Part of a small language model's weights: MLP 256 tanh GELU, 120M tokens.
Each number is 128 + 24 x the weight over its row's rms, rounded and kept within 0 to 255. Layers, rows and columns count from 0. The size above them is the row's rms in percent of the matrix's.

# layer 3 MLP down, 64x256, rms 0.0969, rows 0-63, columns 128-191
size [112 105  96 114  99  95  96  94  94  96  94 103 109  92  90 101 110  96 102 105 106 102 101  91  95 110  98 107 107 101 103  99  91  98 103  91  93  96  98  95 101  98 108  94  97 102  98 108  88 105 100  93 100 114  96  97 108 103 104  99  91  90 102 103]
[[110 106 165 149 156 101 125 124 117 162 149 117 114 120 148 166  75 141 162 155 124 127 121 124 118  88 123 173 139 110 156 178 103 133 144 144 109 115 103 171 134 123 124 111 127 156 125 120 132 122 154 102 107 112 131 105 132 142 135 168 171 144 133 153]
 [108 157 168 129 127 127 141 148 106 146 119 115 126 130 152 151 120 150 100 118 177 133 160 153 144 150  81 117 141 165  83 157 126 120 154 123 133 136 126 148  92 138 161 161  67 132 109 154 109 114 107 130  96 108 109 125 171 118 109  91 135 118 136 120]
 [136 160 117 134 154 111 124 110 153 118 143 149 175 106 119  93 143 168  71 157 103 145 136 129 134 153 159 116  86  88 142  81  89 106 124 125 106 119 116 118 188 136 136 114 144 118 143 107  97 157 153 124 134 124 121 139 127  96 141 111 126 154 149 106]
 [107 144 183 149 136 104 141 120 132 115  78 123 116 121 114  92 146 118 153 146 128 111 158 181 167 126 159 131 144 136 141 137 124  92 154 115 125 153 104 118 143 122 122 136 185 186  86 106 146 156 134 124 129 154 109  98 147 130 129  86 131 143 100 123]
 [103  94 100 119 106 134 103  96  96 149 162 120 120 117 111 115 138 123 155 108 119 117 107 119 114  92 106 137 138 137 173 167  94 128 130 126  86 141 151  99 156 129 127  99 128 132 147 116 112 109 110 135 128 121 103 176 121 114 137 165 127 113 133 158]
 [143 127 124 119 151 110 138 114 148 171 135  97 171 132 133 102 124 121 166 144 152 125 145 112 140 171 111  97 178 151 129 143 146 115 124 127 109 112 139 124  67 114 148 127 134 121 133 120 115 144 122 156 103  82 127 164 130 104 112 106 130 117 151 167]
 [ 99 144 164 140 156 164 114  95 124  97 160  81 141 120 104 106  79  88 112 144  93 115 133 127 126 146 168 116 116 148 158 147 125 104 179 158 112 122 155 128 116 136  88  84 115 116 114 106 117 147 129 197 129 122  94 181 100 153 119 150 150 109 150 130]
 [116 158 136 134  96 152  99 176 145 136 115 132 122 108 132 138 114 135  75 130 113 170 125 136 124 145 137 152 112  87 121 148 137 148 133 151 107 148 125 138  80 127 127 134 141 117 185 111  91  81  96 117 131 120 116 121 122 116 146 138 121 120 144 139]
 [142 154 143 123 136  90 149 135 121 133 168 136 139 122 147 137 144 113 161 130 102 135 113 125 143 116 163 139 126 138 135  94 122 144 149 100 153 141  82 105 120 127 103  95 151 103 119 133 147 135 139 123 115 163 104 122  96 156 131 104 141 121 145 143]
 [142 153 115 112 159  88 128  97 160 147 150 146 147 170 140  94 144 127 148 118 162 134 149 109 113 120 120 114 140 136  95 105 152 124 137 106 115 164 109 124  97 123 155 136  95 143 144 160 106 103 139  90 113 146 109 150 161  92 126 117 109 115 101 181]
 [111 182 142 119 105 145  84 127 119 108 111 109 140 181 147 117 147 110  95 112 129 134 124 141 119 142  94 161 155 130 171 127 118 138 134 117  89 133 126 128 153  96 116 121 132 122 108 133 149 138 197  94 127 149 110 139 192 100 128 136 129  89 145 115]
 [129 125 120 115 138  92 109 118  76 120 130 136 132 184 130 124 158 149 111 109 120 142  76 109 126 126 137 100 119 145 116 107 127 139 123 131 188 162 130 121 185 133 132 129 155 102 129 126 121 138  91  97 114 134 101  85 126 119 158 136 106 136 135  92]
 [ 98 147 145 124  59 113 140  98 148 105 134 120 183 153 129 141 159 112 124 166 129 125 142 143 122 101 119 152 116 137 165  76 126 110 146 104 148 118 169 122 128 119 181 152 125 148 117 138 110  88 129 133 141 125 140 160 120 103 130 142 129 120 158 120]
 [138 124 154 102 108 114 137 124 192 152 146 108  89 103 131 122 125 133 136 134 151 141 127 113 133 126 129 117 171 123 146 131 133  94 108  94 114  97 139 133 135 155 123  95  65 149  71 130 155 123 155 103 120 136 128  99  99 129 119 128 138 141 149 140]
 [120 126 148 100 129 148 139 156 154 148 149 129 106 123 140 119 151 126 128 103 151 146 106 100 136 107 136 110 136 158 122 116 127 120 106 127 130 118 172 110 177 145 127 150 115 115  87 159 115 134 126 146 127 165 137 123 106 152 126 147 131 110 154 180]
 [115 108 127 114 108 150 121 149 172 132 142 148 153  99  90 108 130 138 146  88 130 129 129 104 165  91 119 132 106 159 124 123 147 120 123 138 122 130 134 143 131 107 130 141  95 116  86 160 100 142  92 135  92 127 115 135 133 129 120 116 144 164 133 180]
 [112  77 106 141 124 146 124 129 100 158 151 145 130 111 125 148 103 136 180  97 130 135 132 111 141  91 117 136 135  63 110 116 115 114 148 136 109 135  84 132  79 104 103 166 106 141 122 128 147 135 117  91 126 117 106 147 140 143 113 123 149 126  89 161]
 [ 81 153 116 192 149 114 110 137 121 140 126 137 180 159 127 129 140 131  65 159 108 114 108 136 120 100 115 148 137 131  92  96 143 128 137 131 132 117 127 118  73 183 133 141 107 169  66 131 134 105 118 104 119 120 148  87 125 157 149 114 169 128 159 166]
 [ 84 143 117 161 112 115 149 127 142 121 141 118 111 125 137 126 120 113 126 183 158 122 107 169 105 134 147 161 120 125 146 124 139 120  92 100 133 110  94 116 112  99  70 139 108 125  83 154  69 104 152 115 126 133 147 119 124 150 155 138 166 127 129 115]
 [149 133 162  84 128 158 126  82 137 148 162  84 100 115 135 117 121 151 161 124 178 127 132 108 120 157 155  98 115 121 165 158 106 164 169 160  92 126 113 131 146 121 121 112 147 131 184 125 114 120 100 100 124 133  93 119 145 101 130 153 149 139 138 155]
 [176 126 153 134 101 105 108 124 135 111 108 127 165 128 153 108 118 136 141 148 151 126 156 143 112 142 124 128 139  96 111 189 120 113 159 113 135 105 134 149 117 118 136 110 202 144 146 148  69 142  87 161  79 121 130 128 177 116 129  95 125  94 105  95]
 [159 134 126 113 147 177 147 144 129  94 155  96 126 143 110 111 129 147 203 144 170  94 156 150 102 156 132 141 121  78 130  97 110 149  86 200 118 109 170 114 121 157 118 147  76 138 144 128  91  81 134 125 125 120 110 173 133 126 141 157 152 140 159  90]
 [107  91  83 149 129  93 154 131  96 117 123 105 115  73 127 136 124  85 144 127 125 129 185 117 160 117 173 120  92 141 160 111 144 138 119 151 105 124  79 193 158  98 120 123 112 159 165 115 145 116 147 135 132 105 112 168 120 134 153 124 142 138 149 121]
 [121 148 126 140 157 182 112  98 134 151 148 114 110 110 164 124 143 125 136 144 100 126 171 117 122 130 151 130 130 112 176 181 112 104 144 122 114  97 129 160 132 158  87 123 148 126 107 117 139 110 126 125 104 117 141 127 125 109 112 123 114 135 162 114]
 [161 125 110 173 120 167 173 133 119 153 150 100 179 113 124 102 102 143 114 157 143 131 101 115 134 174 107 132 143 158  94 141 148  86 100 107 118 126 161 122 129 100  41 110  62 126 117 131 154 142 124 137 107 140 117 109 114 117 126 130 140 137 108 130]
 [178 131 131 156 117  83 131 134  56 173 159 134 111 100 115 187 112  58  98 169 119 145 149 121 137  90 126 130 114 156  91 108 109 114 128 131 114 114 169  99 175 145 131 119 111 131 120 106 146 120 108 160 121 114 136 112 102 156 150 125 137  82 174 146]
 [ 92 175 162  91 139 123 159 133 146 116 151 147 121 141 144 108 172 122 105 112 118 130 101  86 131 169 160 128 148  83 113 125  95 107 117 118  86 157 162 103 144 121  97 147  89  73 100 121 137 155 139 121 133 144 153 105 110 171 144 133 140 117 116 142]
 [196 128  92 158 131 134 142 121 127 145 113 125 102  95 134 119  83 139 146 161 123 125 133 182  90 134 132 105 118 118 147 126 137 122  57 124 145 131 141 123 173 163  89 103 143 144 120 157  66 115 105 132 109 150 117 115 118 154 154 114 152 111 128 125]
 [ 99 143 181 125 142 110 162 143 145 156 148 124 137  93 129 119 154 157 143 151 142 140 122 146 120 139 123 117 130 144 136  97 130 122  80 150  87 101 170 123 139 132 137 159 117 151 148 126 149 136  92 140  98 150 115 193 152 148 139 139 142 163 130 124]
 [157 115 123 104  93  93 125 133 149 111  84 141 111 108 162 129  91 137 100 110 116 127 140 106 128 167 123 137 120 122 121 168 123 113 104 134 151 122 120 108 150  91 108 180 144 108 165 148 123 167 137 121 140 110 107 198 121  96 122 123 114 102 121 143]
 [109  80 120 117 139 156 159 116 131  88 157 121 110 103 145 127 159 125 173  85 113 128 126 118 141 142 134  95 154 107 156 123  82  98 124  95  97 117 132 103 150 119 143 120 168 138  97 143 120 132 131 117  88 136 115 126 149 129 145 131 146 135 109 174]
 [175 141 115 132  84 142 122 122 136 103 160 113 132 121 124 160 165 116 125 134  87 120 100  38 106 124  47 102 120 149 152 112 145 110 139 164 167 105 115 113 175  96 126 173 148 151 113 147 120 137 137 129  81 115 123 141 106 154 125 136 123 101 130 178]
 [140 112  88 101 165 121 125 147 126 102  93 138 135 132 122 100 140 119 130 109 145 154 106  98 149 115 140 135 147  86 124 170  86 110 131 131 133 146 114 124 134 118 125 115 157 106 130 169 129 148 138 130 153 126  81 166 136  89  85 138 140 133 131 114]
 [151 144  90 175 137 124 123 138 135 137 158 134 129 122 108 135 138 161 148 140 135 146 156 130  97 164 132 126 126 132 183 140 143 138 112 111 106 101 118 171 133 143 140 139 115 169 134 123 142 147 111 123 102 132 104 196 106 175 140 100 130 182 109 125]
 [132 140 155 148 117 175  84 122 129 165 149 125  88 136 144 103 129 127 130 118  98 139 179  91 108 116  99 126 123  91 138 110 135 149 110 140 144 145 149 122 125 128 115 135 147 172 138 103 148 151 104 167 155 142 102 151  97 125 114 194 132 108 119 146]
 [ 95 139 100 147 128  92 114 141 118 122 137 153 147  76 115  99 104  85 106 168 127  95 126 150 116 113 106  88 141 132 111 107 109 127 125 156 124 117 109 118 175 149 162 123 152 169 124 148 120 122 136 143 137 129 184 123 154 145 124  88 127 124 157 134]
 [171 149 139 137 140 142  95 106 121 115 147 154 151 137 138 140 150 125 112 104 113 159 115 134 123 172 155 176 125  93 120 119 126 139 111 136 130 154 184 108 107 101 127 126 136 126 153 160  90 144 140 106  81  92 143 100  89 131 143 141 137 129 114 169]
 [118 104 139 125 109 109 160 112 147 157 123 129  82 136 145 137 109  89 116 168 139 129 147  78 119 154 131  92 139  95 115 129 127 124 130 112 115 141 160 198  98 154 149 115 110 145 112 102 158  82 178 122 162 144 156 129  82 151 116 112  95  99 133 149]
 [102 152 119 136 119 121 125 146 129 106 166 105 136 124 129 137 142 181 179 157 107 128 120 142 123 100  72 124 119 137 136 176 147 104 134 142 108 135 131  79 166 110 127 110 110  94 126 136 171 112 150  82 130 139 140 112 124 125 129 129 127 118 135 133]
 [121 134 113 142  86 126 156 121 110 120 145 132 113 106 132 125 154 114 102 118 146 118 101  68 156 128 149 120 145 154 172 140 127 128 143 161 109  94 120 100 133  88 128 106 102 138 162 122 104 123 150 150 103  99 160 110 143 121  94 150 128 150 107 121]
 [172 143 168 112  97 156 118 127 143 137 105 140 179 131 165 159 115  83 132 120 177 131 124 109 134 180 113 153 164 155 101 152 176 134  96 106 121 135 161 153  44 131 114 106 126 121 103 134 138 129 139 119 106 126 161 120 173 132 117  85 130 110 138 144]
 [112 141 119 117 127 148 112 107 103  84 140 123 125 136 131  87 133 137 130 138 133 126 127 138 137 188 164  97 123 111 117 140 148 145 136 105 119 142 113 157 133 139  94 138 137 129 121 112  72 156 153 140 149 132 111 182 128 159 121 124  85  57 141 120]
 [110 150 148  98 103 121  98 158 136  64 126 145 161 198 116 154 170 154 128 132 128 163 106 157 123 113 116 128 138 141  85 123 100 139 127 135 140 145 123 154 140 152 177 110 118  77 124 113  74 118 106 124 149 107 161  93 105 138 151 116 142 130 129  79]
 [182 140 122  98 150 128 143 144 167 130 102 132  84 116 103 114 137  88 118 148 119 134 126 128 128 119 136 124 150  93 100 147 134 159 138 124 145 114 146 137 114 114  98 131 117 131 154 130 132 165 100 137 146 124 135  85 115 110 138 155 129 135 147 170]
 [112 140  93  94 113 108  92 129 123 118 130 137 119 138 167 155 156 119 139 129 119 149 169  83 106 197 143 102 120 109 141 107 100 121 104 122 130 119  85  91 137 130 184 114 123 126 129 146 110 138 126 137 124 115 114 121 112 109 133 146 124 116 117 107]
 [ 83 167 140 112 130 159  91 113 174 157 160  86 145 172 156 129 155 115 128  89 147 109 132 174 131  77 122 149 132 123 117 112 117 146 142 132 152 119 150  73 159 103 151 154 108 114 139 102 158 143 154 161 138 124 107  82 121 111 126 158 108 157 117 143]
 [154 136 173 145 152  98  86 149 125 150 137 128  89 102 107 100  95 149 155 131 124  99 134 119  87 179 163 108  75 115 195 174 128 143 130 138 140 110 122 124 117 181 137 133 156 129 173 148 105 146 135 128  96 128 132 173 153 166 159 157 128 110 128  90]
 [142  78 148 183  90 177 136 125 130 101 138 110 147 118 126 110 118 123  99 120 126 123 164 118 118 138 107 111 128 130 104 118  96 101 151 138 136 159  97 130 138  64 111 133  73 130 190 129  70 150  94 131 138  89 112 153  95 162 111 170 126 117 107 113]
 [163 100 156 100 103 123 123 132 140 148 132 136 151 162 121  94 176 132 126 128 110 158  93 138  90  77 142 109 127 159  85 112  93 123 154  95 146 125 143 129 176 130 180 113 114 137 181 139  84 103 113 127 127 119 136 184 126 149 143 137 164 150 106 141]
 [128 140  75 170 157 128 126 147 108 112 101 116 155 133 126 139 159  80 132 103 111 135  72 178 120 112 151 116 131  96 130 140  81 113 127 180 115 134 174  88 137 174 129 127 147 123 178 110 195 160 174  98 137 128 117 150 133 152 117 130 117  92 144 144]
 [ 99 141 121 187 158 165 138 150 174 145 144 136 139 127 139  94 136 166 154  79 115 143 144 123 118 116 125 136 117 108 102 131 110 127 153 122 142 120  75 130 162  82 131 151 167 140  94 140 123 138 119 121  99 155 113 128 130  94 121 119 129 142  85 139]
 [160 161  98 151 103 169  96 127 101 143 130 110  78 137 157 139 149 104 120  85 124 157 102 195  96 152 122 148 155 110  94 115 115 131 107 147 125 175 160 117 126  86 129 162 144  78 109 140 142 112  80 128 119 148  95 158 102 102 112 150 143  97 111 131]
 [ 98 159 154 112 149 117 157 131  99 164 129 123 121 160 129 112 165 121 106 150 134 145 124 188 135  92 158 147 145 137 120 149 111 166 170 139  79 128 144 154 104 144 137 127 151 160  89 119 152 116 165 105 113 134 159  63 145 131 141 134 137 130 165 132]
 [139 118  45  53 122 143 161 124 140  84 117 126 123 122 133 102 107  94 121 119 127 102 145 147 118 117 134 109 117 116 129 116 163 100 122 127 139 124 118 128 122 151  94 124  96 105  94 137 125 128 125 116 176 145 129 169  96 159 148 118 123 130 153 151]
 [159 107 185 148 109 107 139 124 129 149 144 135 171 123 164 140 124 144 129 106 165 126 129 186  93 152 125 145 114 124 125 121 142 125 116 101 178 128 119 122 127 154  93 122 169 130 170 141 122 106  98 118  75 142 113 161 144  85 151 100 128  95 120 125]
 [123 149 113 125 179 104 132 156 123 111 145 154 126 153 120 141 147 133 146 104 124 154  66  98  98 120 148 133 105 112 125 109 113 127 121 153 135 113 160 132 104 103 159 160 156 106 173 122 106 136 159  83  76 125 128 169 105 157 112  59 132 102 130 160]
 [142 152  96 108 153 103 135 125 119 116 164 133 116 147 111 130 120 122 117 102 132 118  65 118 137 153 127 127  97 113 132 118 171 104 120 156 156 147  92 109 123 109 119 128 102 145 147 152 124  95 126 102 180 144 162 126 113 177 162  94 148 151 159 110]
 [140 116 121  96 118 139 147 107 134 167 122 144 130 124 132 102 118 115 174 131 115 115 150 144 104  50 144 120 124  88 145 127 143 153 165 152 123  99 156 122 146 146  85 126 144 103 110 149 191 130 147  84 181 119 123 105 144 144 128 113 152 157 100 119]
 [ 96 107 192 107 120 123 125 116  83 150 132 148 102 141 129 124 113 132 128 145 114 161 165 157 140 140 144 154 130  93 131 162  68 115 109 119  86 128 136 129 112 109 108  86  42 118 148 140 162 127 139 116 174 145 143  96 132 121 163 176 171 120 108 126]
 [137 106 134 143 134 144 173 168 140 117 103 116 157 100 100 120 136 115 161 125  90 126 137 126 133 137 156 135 171 102  98 141 113 153 122 154 119 148  78 162 140 101 150 138 110 152 137  96 148 123 138 139  83 115 185 114 117 155 126 117 106 117 155 145]
 [ 84 166 107 167 101 101  96 159 104 119 126 124 149 165 153  88 145 165 138 117 115 134 139 126 119  64 120 121 112 158 108  66 157 136 139 119 149 134 110 132 142 144 112 173 139 132 145 119 116 148  86 128 124 162 163 141 141 161 136 115 130 152 166 128]
 [114 109 177 129 146 148 145 113 138 105 110 146 116 111 122 110 128 128 143 134 122 144  58 109 114  46 140 128 148 116 180  84 131 112 122 147 137 163 142 141  66 113  98 130 147 143 170 145 163 173 105 126 138 105 139  99 119 126 121 116 109 152 142 146]
 [131 116 120  92 156 180 113 133 100 109 128 115 119  68 134 111 115  79 189 115 117 117  77 129 146 119 121 136 139 155 137 152 155 145 112 120 133 133 112 154  55 110  89 138 135 133  91 121 124 164 123 147  76 147 141 114 144 161 140  75 150 124 145 118]
 [140 135 160 152  94  75  69 128 141 134 123 104 115 128 158 118 110 122 130 157 156 124 131 166 122  97  91 145 142  93 110  78 169 142 131 103 124 108 113 153 154  87 146 114 129 154 173 141 155 140 145 117 120  86 170 124 113 120 127 120 117 134 169 110]]